config.yaml
n_head: 5
n_kv_head: 5
init_std_qkv: 0.0219
init_std_down: 0.0
grad_clip: 2.0
warmup_steps: 200
train_tokens: 805300000
Each number is 500 + 25 x the weight over its row's rms, rounded and kept within 0 to 999. Layers, rows and columns count from 0. Numbers have three digits each. The size before them is the row's rms in percent of the matrix's.

# layer 4 MLP down (transposed), 640x320, rms 0.114, rows 303-332, columns 160-319
110:493463478524504447467523474527450544539460472498459484477519445514449520513500484491514491473512492515537510517511539501466480516468526502471532503509507508486481504466523502507477511492499513490468512493486501474527475519502509482513514505493470518478512485509505532534474497520506526464536471490515539522507493502521522475500506505526522518518488495503533482486496550500455526518477563544519487523511471485532514500486494516458445478465504507498498480551492504510449467529539462
109:465492524504553496528519492460487523489460481478506508498472511492505514497511504528541512483518490529436499476509474492512499513521487478470522492468492497522543488465504510470521511533518500512456535522474513493516507481503489522525544536481532531468462508518481535501504475448550489520509513498516521475513497546532516513447481527525517456506468507554486487501490483504481514499480547534492519532476483502436548497490517469481533480527508464462519532495493503523504475527509515
101:453557511471519485529488465516532514490458488515516481493500468445520492532504512540484478515501474501551503538554498523495504458544517502493521480500454506517520438525494521502502498474560501504479530500538503488495513538498441496474502457498470493486447514498508510492491482490510450491512531527484548464454536490474495528506536515489508471441496530463492529500513472489506534490504471485511480479501462522519513529477493491470482534502476469492494482506490494482503514493521500
090:510477488489473465499472525515510514498502471486509572603495487480512534465461488505488512500483542516525483487495512519511505486493552481537496456495523457492480483513458465498514469482535470560492549537510469477475541496470528467479542499489515494508530456484523498478506525510521504530516488493548516500569497480492493467504503512542528502501506485536480506478503502478495486514532499507506480473470480527492527469506548477437465471510501539523482492509540525479514510511488495
104:478495541549492447507488489507507538472487477523507475499517499478540499507480469480527537506495459496521470509499523484526503509493523493493470468481515495497492452525484499474492525527506518495475491489476504473523504535549507470468471492488538494498477458536556507507493515524485501478491486512463525496508474492467522521509478480487522491489470518500505479525471484494484493442488523475491467512533516493458474510434464534459503498506441507516467542499520492481498509502478488
091:482508512523500520529513536495498494499459482496471535481488532495489478492522460494491489491499497542512519523527491522438503532491472538565482498491530531488467520423498572519531511500525509542543454504454496506480479507505511486477521521469558460534447518512499500503532485465512463491478512474485519500481520552514516507510533499558464491532482543494503456480523529461528527521516527546507509491472510511492484495498501528499505497460542517534468477493480502510488518539484497
102:466500498463521498458518492502491474476488513505516497510509514529531488478499519518531492496482458514521536503456512510506495467529490535489489547489454534521494481546496495517422507545476499533435512482488505482479456487505530479541483516496509486500491491512502463482504481538476459495502537455492521486470495501524504510488502495502542509502514472476491502419520487503516451523500522510499474497474497494460505462490466498494481460519517495468508490505506477492481535480491465
096:550489443500538514507483551463464494528462524512439517446542487501494462537551479532519495505524453461430474484488499472497472510501470476557500514450509503518496512521483501507500507486523524504483510519517456502480496470484499527506507519535502487523469503488485496502508492488473479498496518548510512496481487508487479479467458486495523490517507533534483495551538458498451468540467471515513462530484513522525514540456465517515497523472508505518487482475467513493471463462535506
102:463494472497508499458471557526533483483545498538520504517531474530509478457476512496503512499499485582485492511507512490494497509498495494493536464517519489489476493503494532531515517527519475502479485519487499505509502524489494502487520466502514501489461516513527517479497527542487503504537504518500506493536457534457466512483496498504477528506466496529525488483553471537503525477527531535495471499524471488528541473515522497542468493488504536491502521501464517450492466492545528
094:548453474514459469457521516506460484527538531510529499476485529473494503525501491528560507496512570492517504501526475488472519500476499485463470495504537512509479509510484507491509492450496513473432534534509515492531512499508437536485486507537496541493519454539483489504516476500520514519468512535518524525487478481477533457493488518496489495513489473549495486491480512518523506532482516510500541514505494517483457502466543531488500505488497492479487539487459491489502509498467511
096:488494473500477493516505529525493526514505497513477550508508518511508455517483497506488513487463483508523528493483474486451538517541502507480522489470509504470500550482534494486503501550504507502532524509508467498526504483508475536501504458531500539485508511483473518480504482503512474497487471487510527497519501487496537488482526523503502510478509465566496493467529511499491533472511524489522490566531517498488463485539467489517484514507494508525455542515482523513485514480514511
102:487496509524519493495495519514488506469461520495498504522558499562516476492517486486457514521496529509446506489484503461515509486513475478486520492530498491462497516504505485503460534482523474533495495513498491494566524511499481487493484474491521487513546566475531501527533512490503474489474517549531468494480557500518509518482487488509517536491548466517469523519529520496538533505490473485490531533480493517489483507521499506512554461475488545481452514493490500493493533481507520
072:478488459526523491466491511520492474494526506516466521516505526470469545504496516519538497493499468511480495547529510491447534489494513484503457528475460495478479495493471478477567496496492470561489527541514503460521478491508503512492513510508457522518500510473495498536546517513517502484462517524507495472486519505497494537493511496560492504490511460491457489527500519515459505511480520508532445457488521519499502523474521477492455503468470507500462469513489518480496517474498506
105:496476495519442505503481505486516517502466474491506507497511520487546504499512521545506478521506458451485507475474474507519470483483468520548490457490520488466478481493524508523485498504525499498514528489539503513502510488524474543478510496505498495518464505497545528493488501532524528502453514491439537497441496507476510542476460466469559487513524530469475477511509501535490482511484474502465491498538482510467513505499504497461539493517489487505480517504521518458502540473563518
096:466525532504530458494484517502497518530470488513479548509503502496500533526489471463495494472461514481531493533492496473502464474486489528518469542477504449470491490465481524469428502509480563527511504523532490535538497521468494504491492526452502509510526466495520504536491537540438508472477467525499504475493485551495526491497466500537487523504479490477505534499516518504465469470456476505507474523521498498473526507505495531512534478514521492502469434490529541529483489495522481
098:461489541474479502482470476486487529517490447513537505514487469471508526508502500493480502499527526503503451473517501500528474538486497540495529490502460475468488499485473490500479495506478471525481475515504492481498482464536500541488505483520454478484511533549498522502531498508498523506521471510492534508525506491477526506482519547463485547489491522492484498455486503482527477549501507491519469513532516527500512468530519547463509488539491529481535426502515500471479476517501488
123:503518468480506502516454518480523503489530520498508495479482463482519456533489489482497490523538481485508490534538520507515526483480500511481473474511511511510428501473488543510496527498540493542533497493474543458489470474526514454493539526488512489529490493496508512499549479514492495506498507542497502512473544488485525521509488481501503491530509526486494531533495474535491508498498472516473524498492544537452482510504474537470535471492515515536488484466496556548525476509458484
099:489468516522484480493520514500469510516488499487491506505458478493509489542504557546476528542491505508492508494512474472485496564491523504525498512528491457479457519448482500466466475467522541510522437529466506494486526507488464513519478536473497521522528501520496545546517488486532523504515491550488472522486517490487439461527506507507508480445473500497496492535513506522535520471502516501485470496531501484513441493467500525474487479495514522487457467516523493451480485465491519
095:484503514494506533511461499481525502489477508520482505482486542543484481524429526533467469511483495502487474521484528512522501471510524555527448460476505497473477475499461511449496489491532481568524470537480468508474518488494515480505522484509473454525506520480481497486557514484475523477468505504533516509433522512468487538508513487526503514486501477509481462524509526502518504481496466504451531480502517516515495507496497488562453519525490478520434528525466493503501441561497478
086:530475493536455476535504504507474448484521489494491500528557488484517519520453500490534486493467456474468502521522458530519513515477492507483472454457483518456505486477497515514529427533500479567505510535485508485543503510579502503478492528494474500521503466544462474503513479507506477504476462500473507480532475478493436526503506485493509510480517481509526504543490514486457562476530523507513513527505492528493476473455524497459484477482532498516494488490521516492483511502507484
116:490465518536478496484506527538480495529510555544571490536481476542514545512485504496485490536506498499510524512501461486539503470475489536533514534464540519440482485532497503497479531489458465458528482514470490529491478485497532458477452487498486496480497511498498517477487543499507496527531532498473546510493515461505480506518455485523485505485504506508514494493498534519475456513533472484479506471502534529490528542472507483484470535506540486492525528508471500465483465496458478
077:509536469511541522536517510466532529533509492500524486476518492531525503498503503544496488518468477545483472533496534501521485479527486518487524508557530531511492495473530551515472525495478495478504485505543507505501528510557478532478509517522504496572504485498500490478520465514510503470479499471478513566490511512492491459526504483508477473499464514521505483504514499479500526532494468464527549523521499527493485481496519489500505524485483491528507502518525463527522491552480497
093:544510542495508502482502496502513547474501501491463494504515487518522490537483480491506511464515514524521480488495512481549499494493472452482497509512525528538485503506521509491501513499494493487511518502455538489513534504451471505472533503558508497495468476468476511515506495537552511514513463505447479515521474461517489502521489506509509479512525528489509539513515475525506522530442459471521477533542509541513565495486508481488471508501459558486514514463504468519475511497482483
108:488504487511500464491493569538462474472525533531586469444453453485524468508515494523477536529507541510495505504520520496477492458525494493467495515488511529484503512479506522485485500495467515497472510487482509529503508494503490482517480471490506502461527517504489472540547484458544468481458546509467509508514514462502522473508508463543533492504474486497491478511467465464494508488493504462451481524514481515483480516485446504549470532536504502462454482487502514534508472517468501
083:524511493517473510508479503506490503514577482500516518527471467504524479488470487499473491463526474510492448487520488491480477534521482497516533496470495497516493476484569557457483493506482528497522504480494517488485540502535496505534484512475524488502469461472542542496488529529492525525488507451527484490466501563538511537492478516485494486512501511509500494480476448530512476524487499503539520546547500500534510506537524447499527518515507515504530499482552482500510541468489479
106:485505478484481512496459472496468499518499549518514483495453526513484512515459517483480453515477504482508481510493577466491486521468467479479459513484504473498508467464473475513460491504555464479478493477502500520499459480501521476457516510451534495484510486485503529517502494551496524484501571489512456537474503555480489540520497459487473457503505503554486488522509520503508524463564454522501497523514505446520509535499470502500486501483505533523503492548526465506445483474520490
098:488493505517505511526489499475536527511492479488500562518505565542496514526509538500495489486511554507478521505529518464589468483478535479520516505509526474527502553495525532466483476487508476494543474492516490517494469507493527469535479520503493452499533531514511507493509525487472532483534478453508513518459508491490503475506513478510509495440487540507511501522471526503515504461466473462465526473496481488465474502523492537510550522511487479506471488546453501502496489467498471
093:505474519519489481514466485496490437480529450488533497531482482487472523517501491430499503486511496468474504484504466508437509521505531471432506501493490465483497456446488495562525505513502493513494519479577511465516455488511507513442489488502540524526496477487496501521508519489522499552529523482512501499537503516521506457506503440500523470469495498490483493523466503505511491502502535492479503510447563492513469485503491510516508492523483489523522485496541564490504497498506485
094:474538505470445504521536506456510490475482522439515479513501461462459473525503513430516500483503501473485489527472447486504496459527490503509493485467484509496499500505515492486521514477508493514474453514533492500412501502512508487543483503484485487508485511516445477505488473518534470504510479523499542471507525487520497512482520542507500531471523469459500494488494480494484497546487501545487437514488502508474519520462506493525466497556477528483493507533535513479506464512497499
100:491515463490514550502506499549550505495491481514485491494482538478473546494459489522457456523498496499466486480519514516447513490450520499499503528469471482484466461470524459523516495513553532489543511518526488512484510472493449524485475510478493483491539552495481464507497484486486522455465542504500486467503542471469505479489506501490460470517472448478498507518543472530552516497508499481535458459531481467493462516550519492526497502499455472478477536476496465509478489529501455
# layer 4 MLP gate, 640x320, rms 0.099, rows 304-332, columns 160-319
106:495541510463513468551499492443466506565486477567476487503490535465510448509539490519480454488480492547496464499468532544471502526497508464487522528504490514517526509536524543489525505551485486485515517537493490508473503486486520485500533508522491492497501470491452531500509506516492458529500500489500518515552554483507487524519495565521472451493500498541537522521488538488521509483497528501499514498509460499519492495513532514503498507515483517467501482493505504477511481515526477
103:489495530493488543503482456483494503502508524508489451445525476508491541468530519481510466491507488473502488530468512515471512503503535468494448510510500486469479548532539560605514513491524488457471493468492542481474483516482501476473512516499477503498509489473487497507524488515516511489477520545517466482515485476527508532454519506498531476431483494529535494493508463534507486505462548463514469476522583521471495556502509480505483534479488501489475477512493465510524472498490493
087:481542536485561541514501489518488535535501515487521496536505500511514531509521509517494514501574492494485490490511491520500496480501480533455538514478518496515518472494539486544480507484503532492522486559493491527496478495525482571524505489510466507464472439490495480499538451546496472535485478520499487527507522536545544542512481473454501508525497515520454509518504470525507485497478453487492479509488550528526478451553485505516500500516515512497490468507508521467487484538512502
112:492524513503451504520496479517503505473544518446494523493485493518524541526486530504549518489546499521463492496462479503515511520504496507464522524497476518507474502515508510538515506446505484520509480490544463478531498507518448533472525469487498434464459502534516556508466471486455466469522542490539482502534523483504565497454453501528515544480511499523490445475508484506484495515519487527469504517475529466517495448464492492505505509496483489500467475521515465557474505471455487
090:495512433499498474503496549487499516500527524479506497497500495425511544516485526525463498463493486542474526514534484499498473465501520479496487496522487470492475495534488529483466465541508531558505505546480465539533481457513508500498492513510464502488483457485529503469495525505495473497468485515524469519501481437490464479501507464474535443442498474517492472464513483537511513477496498511556517454519506511535507513494485518482516479519526524523463540460489510465490464491545470
106:486517455507468521513508537507504504519479485524487523508497516499488492496488486459477530547506469475496461509543523504532471536493506491465459479509494522505437481485493515504522513504507489503557549530515562476488498521541489481517529550546455534495516532501432473474517512516432484478494519485536465495488525489514475477511556525478518466489443516482490523494491532498526529486491506520510524467486464581493531496522514515491513491511450467478501531499497526492509481522500560
093:512471536476517507496503531504510460499486529543500498507484564534501480507429515503475498483524508496544498493488532455509514513482460482488473485477472487473510530505489549530479562511520542516519551472498494502503475493517468557516532489452546474488499485500517528498497521535467506510523512452544532518483494479506499494502481521514512516505487528440535514500449461461462496477515490516552488493474516494506516486464485465496521551510500523492497505503477526480470486507512500
095:449529515505495478528512471472480500495518499490513513483492462464521521482480526499496568481495524512508509495494463508527502485486462446502484473491450493529519486469516511489486504519426525541558438574487462491510494457479565505502528502504521537489533547477481483514503518492435491541456536508512506530522551495514472544488487525519500507492446501487487489499452531529513471533501533511463504498484474486541506474536502477479506531478538520483477517514510483487534461513546495
092:477543489521457474476548510499518468503483485520517548528547453489496511488525550459489501538485517502479512490545498535548482504478501463515496483511517467516505502491538505504479501502526518491462506491534497465535489469488515508484490464488519481472513470533513503511420485494528481491480533507533472490512515493466468454527534522509506498477475514514481528502505502500536518447498492475498504500507544545468494521510490505481524432466516488473473542544531491512530490452543504
098:537501497533520489533462511470538468512469510518498495526493545528454463503430500510526537534496495495502496484482549485516539547482474555521470485497499473496504493498498510478471521468505528518481522538498533511506498504532482494514513529457498569556529514522502481543458499534488524471480481477539529458509491522510539517528462498505494499493505497514511490488529515482529507470516461443503502525491485482480512535498547532513497469520471472465582512492522512505505487485501490
100:488531481521516455538498505522509494526420458510508498482465483516488517497524499508489509546496480516446469477491516473495501471491497485452480508507512528521471529468499515541471448466533496531493508484459503517470523499477505507469474454486466466505508515521478506512484496474519480457455482474524505513504522528539497508476520484528519567477464518497470511527517506480501557476458504489522507486498500513469475557497514494491477491543507523450467512485558491521485526535535523
075:477541498493508502563523510524498540504536537514525535531490496507495513538488484500539515473473501489464454506460490494493507531484516501513520499500474486507466477523515508482485479523509508483522466466525496506510510479505508530481514522531512511506524480486488528516460500465503484484456487524518492499442518502520521506482470487518469485493449486453507456523475491484483511465508536500464531521492529468535503502565466486518470543526462520489484475473517506499526501506450498
107:511534457528524477510464560551525465460521487468476522495497531464500521500495496450494506518485537483499494469496498471501518550478557505499511529478456508494495522430476517520512468497518503487505512525543489478468481514483503528462513532533481488488475494507517512511539504467517499467492520530498520498503566480504485485506547502528518481516491508455500488485521510538465473482456458495562529516491465518511521510517505455466466495506472498488503510488503496547532499491454480
099:469508494511530483523502468494488513484484506498512473484491472476528521520478516519442460487485481525573467482499495539537524510516505470504468460494449535516468499489520455424498473520517515430515533532535519526489503483539495477537460501507467507449522462526537464509495527485504485474511510470528515462509489498540524514524507523509495501488525492474507464504470512489491516473494507457506488514533502492494506506498481536524451525477497518504471488487490514531537488499492469
099:473489533483535477472509555519453496519494522501493498473480528555520481516515481460482541500518528457487481491498510455498488456471501477468523529473512479497447519499486515482471507530517501495522494525497491494504502488470494484504512501494547482510495446527505481520517479525486526500525470534491525464493505540561456447520549507483480505455493503529528505549550503514496509476444491534514531546486507504560492491492471447494474463505498530510464481505524498475517508502494477
108:504493492494473496486486501460526462521560485504480486477485507501516482472524459496481473468537466503484490534513447498520469544464509519453501507500493534521466463447470530526504518500483527480565497482502523475501482504509548469471536538555526491528495544520490533517481522506467511513510505521496484502492466466491499548563505508524538501511528528489543519547501517491497520490544467479478518490523559507507506543523492470454486488473486518522477526466502540509465485504477516
099:525538505516537502510476484494506510490453532511531465515513537474513537462518469502554488397495476479541509460527527516514471507509467484484502510461509531494505523528507458488477510473527491458523482442531487501480487524507493524502467461444502483442500490517504528465510498511487513511490502450483510515486533485484523472499493528486501497515573547464478531460524463510457480547481470504530522489495483495501551483525530478523457495507504501498532491522454554531518544483503484
104:514498508491481514470514511476485476532476536495545498569546511474500544492481488520489477474473496464449504500491534530509526513484489526501509500511513484529513519514456491471515502478468473481499490517513493520487505534482507503488499499490463505452482530469513485467459507509482514535517536544544524466531459547512540547501492465497473476475487465511491517478566465518526496516540489502470524523471522531479517514494498432502476502509506479514469510493505530499535501505493517
088:495529513499533496538505497499498484519530523517480500522500494475424507497520494511542481488526517552498487477533522499495426471513485519507549494522506503505537485505484485476479530499508514487519450485516516514499513495514501524495481468436506496475521500498526487502482516525493527528546498536524501538471537531525561479536510472490477468513515517494509454511509486482488483501500451488487512527479508480481484496511502547564507477486471468481478493500461486479499562483439459
111:453503514538533502527522507516516492501470474506476518462503496523491442505530511541547504522491518540478492484518530524495559482495488475482566496485505521536478521465492500489505505520481484484483530527467526498527505503479537524490503505527508505519469518504482515484547532502472483525444536495502518514534486473486485502516519501514525501484547516514461480521520486460508508503488475498511474516473490518544551517522504476468540484460483518470484534523501537483507482496455462
074:473514480456525547477531466522460534480509486538511503503563480533489504512480513516513491492526489526483531490482510525461484497482495450510514506511505493528473461494522533508486518493455519536486529501488508495473500526478506546516475515468511500511547514538505500502474522514485468527481482520505513526476526511510521460533511507453514471485513536491467451482495484485520519491550519511513530480490524487505493468503503491504503530506523530551501520549508494488493470476455493
088:483518493453557531511510469492525495512510484491508502474498515531582501535501491503474526488578471508489491492484520513500489511506526489486499514469460472470505426481517495511504507503476495469507524536482467547514507518497491475539477510532523491480510458508472464504491538505498482481502493489509511498501463506514477533541489512483503531486494532509459483551489538518488555492511458526462481474480490483514493503471516524470534491495565465533517495468511491495549483537479484
103:491501478494440517465490508484519472534538491489490465517518514463520522502443502496525519507496530501541469535500499488491481497482496518469543512522532463517497489500518529515489506474491513491439504512520472509498535511495534475468535452530497492526455547488522539519538476509499519483450580483499482474489509510510475482521535504535524471479553476471505508521511521507525450477453501492518462466513513458500502483461522491510522538526486502517503512520463537529507491462456514
091:544498507515533503484526488480480478521491533513512536506495500491483513504525495511488563465540428446492470456485517502471518526456479534477480525496508469541533467509476486546538478499511520509518530536518480558526522486507503533483497531510516506506509494497449506513515481529485520499495522498499467517485504491526478525546477525529506483526541518483500521500582482464492536500499441500508481498474537511480499498501510434521486516457470468501520468482504502508485520515525506
103:505470484503516530495499491521518518520506481480517453479478490479515506477496517454475478460525522517515507487509556537498478523461461452528472489498549482511486550466473494512469474512543485479484465543528514486509451487501487485501539547507514498493525502501483501538538508495506513512423475517517505516449522500487535554470491491478528497492500508444492536505565497510511483521518515545524520485519510460475515522489471534468510486480552544517511495516517444456510512532510509
087:510489472500463459471503499518523540491511476514500463512469473478508460498506491462489480554504484482475447503495498559470510521479493523490470523479492537479447475498570446508525470456543481493494563477496488500506523500476493467481484463503459495500513471510480515505480483504481495513521507495519497481507479516475500498477519493499495491521492458498490491495527454479519466470517508483510474497491508529500498454465448533483481493482515488506517527420486516507537481472488515
092:511521486522496522504524496495482453513500520492452533515539469518532471493528498522485484494487505522527462449548468513518437467513498472501495509491500477480528541503534453517525497502513548502500533483498511452509507471489465524453536496521496504538517511472486499474492477523509510510514503434524517471494477489487488476452554506480461506466509523478481493451537515510504488504481495480482465512501496484523458479500500502502474517451548514439470508491466483538469468515522541
087:463458460521514564506516523461470498477514500481519511487464528493483525470462544498529519461491484531494506538507499504547530490519506495450504517501471555513493522514497510520490491504529451507539480517510503482518547503508535514532506476502543492490526473476479521485500508510498501503469545477486509507536468539547490504457479497507459512484488480510530546512483460486545498473526506505480522550489499476467468500535518508495505493566506500529499493485509510471499497503508502
103:485469510498496518495506531504543478527476496565507503510458467488505499487501524483502448529487524510505494497532477520519491493458515538503455502516515472507499528473458471505534500531499526509507497503507503496519481476509465519495543485536509565459474505528510449501473525514473459527525496494479499474537473487485504534502500488484448494548491491452481511511525483513492563532514484495531506479526445502516491452478481520535507483498488518489480566474506501490514486495521536
# layer 4 MLP up, 640x320, rms 0.107, rows 304-332, columns 160-319
109:513511487555552455540501533508549492544513502507481509494487437473483498492474533508476449485515525497474480517502512455517486457495479522492510554477555492466480506498490502485518526529493485522484522540455518442473487479524508540476511502512488554500461492508489538532500466468478468522527480505501495494495503473472472485474540524524505473449547499467487488519517518488510516481509477518519479521500508499488448536501526473496473509512491476517507492521480481470502510514506556
103:467469532503544487529504498505488517489488474524470473489521471498503501479527548496515491502504508432551466496477479514529487548525491528484475530479492510533514503512556536529505503484539500467473504484469477531506518495488537489492503546510506477467483483481520490492536494456531521485505484534500499520549520519531486486503504474422487449440529537500519484467499483471552519518496505495523482468484500478448475510488516528511488503511452501513491535507480453475478511494496501
094:466506526482549506468553485496528526516527485512452506472468477545499492527503513506503491511488490478483489494495520488487452469505489480478541449472528509534479521492594491527507512515493572503555493495511472536497531537498454527520494498502495499491508478520505511489520453508454512479509469451495494476487483480524495497448511497488489469476488536511458504506538510488435507541441513443458453535537499474497509512450520492526492520511499471517495460484539514472521494502499496
106:536508556510517489472554457538541496517476538474474515534496490495516489477495515493488520482503444522503531501495542497522501550515506469510538519513462453511499470530504514484526500496499519460469503497534475488521534480526534498521504526493515531495447496508541537444505464532503503486518541529525498514514479465527521506502444528510505462503475529519495483488497499496501495518461457520524524447502440472512494519476470480489505558493497486529538501515485511534486509464505530
091:516508508476490484448478473470483477462548507505531473541503490480509479461506480483486506505520514472490480483459478506532508551501492521526478502493487488556490493547513503539486536465492473462483520473527461479498496519470505478511552460524525480490497475502506508519490541472498478465483501506489552461501514484583530504487466501484520509543504452465502493500527505485516526514502495528509464531499483493481525497507503466534530498471484474511498511507494477498514516509480495
105:517470521464554493475465451519478546526496500498501480511480530511495550496511486495490528447491502517476502488517521531505524527451480510482504515472491535488500528565500487527525471509546464514536490501509485531493493455514529488510451466499518444555491482454477447476478480484514536470441493527495529457532490445516494541465464499580528489471522500506551459507496497501500526499507490513501479527489493509449429486507507495487494494469570507480505496519489495488510530513487472
101:516472478492482467496479566538504483503474484513490489523469529534483512513472510513473497518491512504531502481475460485514546488503487544488507465513511409525514480530483503455472514481479444510535488505477504511505511490508478465474497550521502476504531485469467485478472520515481486526517551486520485518491487500484475485499521513499515468493522485496487468496500509496549494492548496481535487455483507534469489508542492538537461528531431494537471490505504475493461502453481501
097:555512508515535487475518504511481573541463528500507515441536483494522474489511511511500504517532506489445509504503447513511493536483523519467499508485513487530501510509486499508503534472495542516508514472532507524508530549518473453483477521478532484471514457479485504511504469489521516482517459554494518490522501512500516474537512485506475502485516508512540521470501520494511524473515483490507495507508484493492500459497523514521493518528510513537504507515519504481493509465482487
094:517544484494518482472494442516483502520526462489487508552490536438533511508523477479491535483479488490510495467497525487457486476475473500517532484465477504485479483491516501455520416542538498528505526479494461504486501481496555515520490481466483509527472544486520459484507495526519494495488461529553500491525542527521474513504509495512527498466492538434546483500498518490503431505464464527515479470473472484508503467519484496545503455490480527513485489466521469493514532504505498
096:536537482500475520499493458473478506549476503496521468499490472470499514480502499502502485468531484479531497509535468518495498531459534500537518521509488506503539448495511505496462527511467473521515518493515570492498475474485483533533458517500503489554504517514505523515484464505467521500539467491481548492477460499468495498472486452527506457499540510505526476481515498475523483476493483498489482509560470444489529559520417468495501520502499527488476485441556466509545484545474466
093:478488495486495508533497484496518481482499478535457538500523503500500493541524484437507519547515492476490502492504470484475500511517494477502509485541480488511518472501458477505523467490506495519492461508519501508524507474512494526491466502482540527512517506514531532496484491526478496512509495502456529444502517532477483519519519464568495496511504462484513561442478512509497474540461473498444522482456515500525517534491485537480522474469467499483496505508472471482476555460541524
089:483481481500502482477523524511490486514504510524483490521495534520510503507504465485462430480500501526505542517495538536510488513493526522492478509501523512505459519478476520522483497475543481490459521490486527499533534512510512452522476509514462498527495519468499489511532476531491486506550513473470498481486446520454486468462512505492508475510482462460516453494508488508482504519452494477527486536479485510480525477520502470551499458533511499501539523550498491532534531541461486
101:460480483492550512492496505511520478454473472488493483502488556474548485491511507482511520500514511509477481531486479559505460547512495495457529486484516523493488477488515509487514524500468525523504480523456535474493501448537429505501515512545493501522458483472512530484503470488523512500541511478492494478528519536464494504494504543488496508554523486487512493492532493492484483513499469510514507499504512467502489493518505524476535500494500504515515499491516511455463525486554528
104:477489517519490484491476498535514498521496513518501486494530497527501485517513481526497478502502454508509520495526475457493544524498522463472521572470502515529502513478518500489524453487461495484441455479492489538473552515509496467472488534509491471528466449533518530516522479486523502547509538507469497507503551494516530484476497479503482503443518464461515484485492484538522457508498515556479504502547499499473524507493512501482514541500509550478451484485526504548500519536484490
099:507477513484474541473458412450484470495478522510497514466508451509428511518525515514526522496517463483505493522486485474479554528502531477475505470518494515524545466497510490468503507507496498534532506544516497510542527489521524541496486527502510536496490541463498547484514543500482481511536456490517470518518502506463494531474523519511481472521526492502485469489453530505519458463533486492500472523541531501500488496529485489530517520453472464528529529543469520470469460515530570
127:545497529468487498493519494470519456580566559507506497523462473511518507518516509515538493490519503495476518526506494495507496455476491511494495547488490495545489435511520472542477526488507478467471529511529508534504522488529510484488496534516506480515487464508542541453468519504490491492504500464486471484492495504502565557551501514511516514513542457464527523530498456478472548512495479496464534526484490466493558526527485475518504538520512485508486485485524522506492503541485499
096:502497492502502526521506476520531494505496530464524480521490535482491489504495506493543485490490524462530503500507510476536540448529459493499492538466528492511540469523503504507502578473503502515528516476517528502522489496530510515517514489534522530497495474495479475466487504472508522521471525454523451512461516501524551541532517488490507460496515494508487525463499489460485497530490531507524518493463493506507482513483502515504521521481455516507532465511465485501529510514514507
099:510551483534484439531476529478531481479515483500521474491479521493493501521518511461488451511518541500451551476534481486500506494500494486487518519468465512526483494501524498505495455489505477507490498517493537522468482521549509501509488507504530501496488471522508521518476525480547501499490468510462502517530547477494506446507486490500502481498507533521523531503486507515489509457488533492525508458453517490494478508513490514464558506473477497493564481494537462533473490466505510
087:538494491518483497476505473481509531483477487471479498475482506475483518497490498512500494508484529511514444483487500454485510535474504508498525491533482533546487489506488563473504535450535481467482461488533479508482537489455484487494459464474464475518518506485528477534506523505451511492518527500484494521462501520542494492472496511488519486477483511529512490546504524529472488524506459560499495465522481452476515560521489511482536541471454516513481493464475507526528481488493504
119:502525480492518491493522512494484507494527535528513471504523527515508535461516513488450481548454505481536467504497449454496520465505497450503540473492518500487508458482496502511465498496499461475509484503506481547525477469482519488483490496489477542495538493491466513541498527501533459490480499471527493511497548531507503464488477497468517489463492505504561526495478544540463517485524529490422497516501522503540487455479518495482476524496510479477522494530504495532457485490472539
088:503489500476484530502524466493504488499510495519561520500540474495463516498448505576551563499466514519507535518498494506521474513508470520520521523479528508534516476490517496497489483522476486507497493496509493493514482536536467505529499478511482481526521489502509486509547491531515534497491490491454529504540470527531498526548453456505517509540523491502505445501483494526488506496471527510483547459492515493517515519454460467485524517463483520456511514520495502498495501489521489
093:473501501532473480537492486482452540497459490506511464504511482470494509467533493504514519508493504535465531452512491475515496491473512541548467485530504508511532500527495538524466492501499504545510485503525516486489477532508513552487485436491494513512529535504470545479527507503513468506483512507503522515477481502511490514483467499517502533491527495473556472497510488449474513536460508475526518484491468509490449531554496529487490460546498503533514525512526496486495535536525499
106:472515507515469456544537506486551493517491493512509508489527495492454475491420494489479517538486545495554511482495489532477488529498528498533529523468511513490499502520517494510484524498514506504475471491503484477523475530492536476510462443472517522522491510506477518510487488479528481523517508529480492505492524450478520491499530527524534498498470468499493506505481551434501500491476511528542479504507550526478536490465494517510482539541498512482484493488488514479540512488488490
091:452514537510508475481475510520533518493509467506521487477535532519534478507524491496547448527483491472489514485500531468494480481494547515468480521506492487474530516504527526494489490499538519532505515530512501455503490525505472498530527504542493499479508498503480516477480520528536519459499502532521502462539501501466498523532504539494514485509505485518510526543502514478500518491508531459492469528444510495502503496511492558524448454534519513486506468505484556539490476501521530
105:510485513488538501496507476473538553512496478471524455450496530487495484483494499494510467517500499535518522514464445500547502478494506482487551451550497468495494514440497468535524513487485502453496470528541508509448462500494499530489494509495490500446475476515503468490482496496505517526507479545536528500512479523502477515500474491497506493502538517501569510482496530483517456465488547521523505506545518510482487465513464501513493531499522477476458471468470469476500479490501459
092:493509493457455499517477469510484480531509508506479513466504466548514527470517468531493470437509547526518551511476536482523493481514497512462479475508524532487563527489546444449501494472467453507494522510506491519471507505509498462515500519466544524474568547469507537486485470499534519478507490511494506503519486499497490504517495480495497510482498477457500528524514520502530484423534468524523534471532482456475529501520502503496553507529517522487486520477527507516486490510483493
092:501497490496458531492534496467508514538556517489501521516503504468484524514552533523499515470458477504548520460490523480501465509493468539547520539495471498476463520536539535497531524485498487517450517497522460479535543519480520542480539489488508490496520460481509467492495506526497505520509471500507493495480472537519495524526509507480498513470475536526475485519526507509482522493499460477492474506492512515505511509519460511472515491429485531485515464540481441554488481499533457
090:468491492465517492511469479496464473494498504498531516537497470488503497454468508506468494471522479525488499439509560463496524513513525494481482494531502516474510496465464512511509476540521503519510480499538563487486521514472517504525537507510534470524479520471497500474446503510501497500506560526539507533488486525508529502509483471521468531520464486493528534462497434469525534466523499455497506476516495494501513462513490520488511489462532473520497505511530527494527532516513475
100:483476519482516521513499479529548521505496490531479496487512469480491483522471532513506471524484551487519494480477495506489496500521501508475448476525531514508517492474483492483498528530514531521488514534471523500510492470491455476494533488523530504498515494546471478474483506514472480555486547500504527534515516487507509526518551513451486541543529490502454511531484531532521559500586504502492540497560483496526504498495468487485458490474508546501511585536527485498482508520518506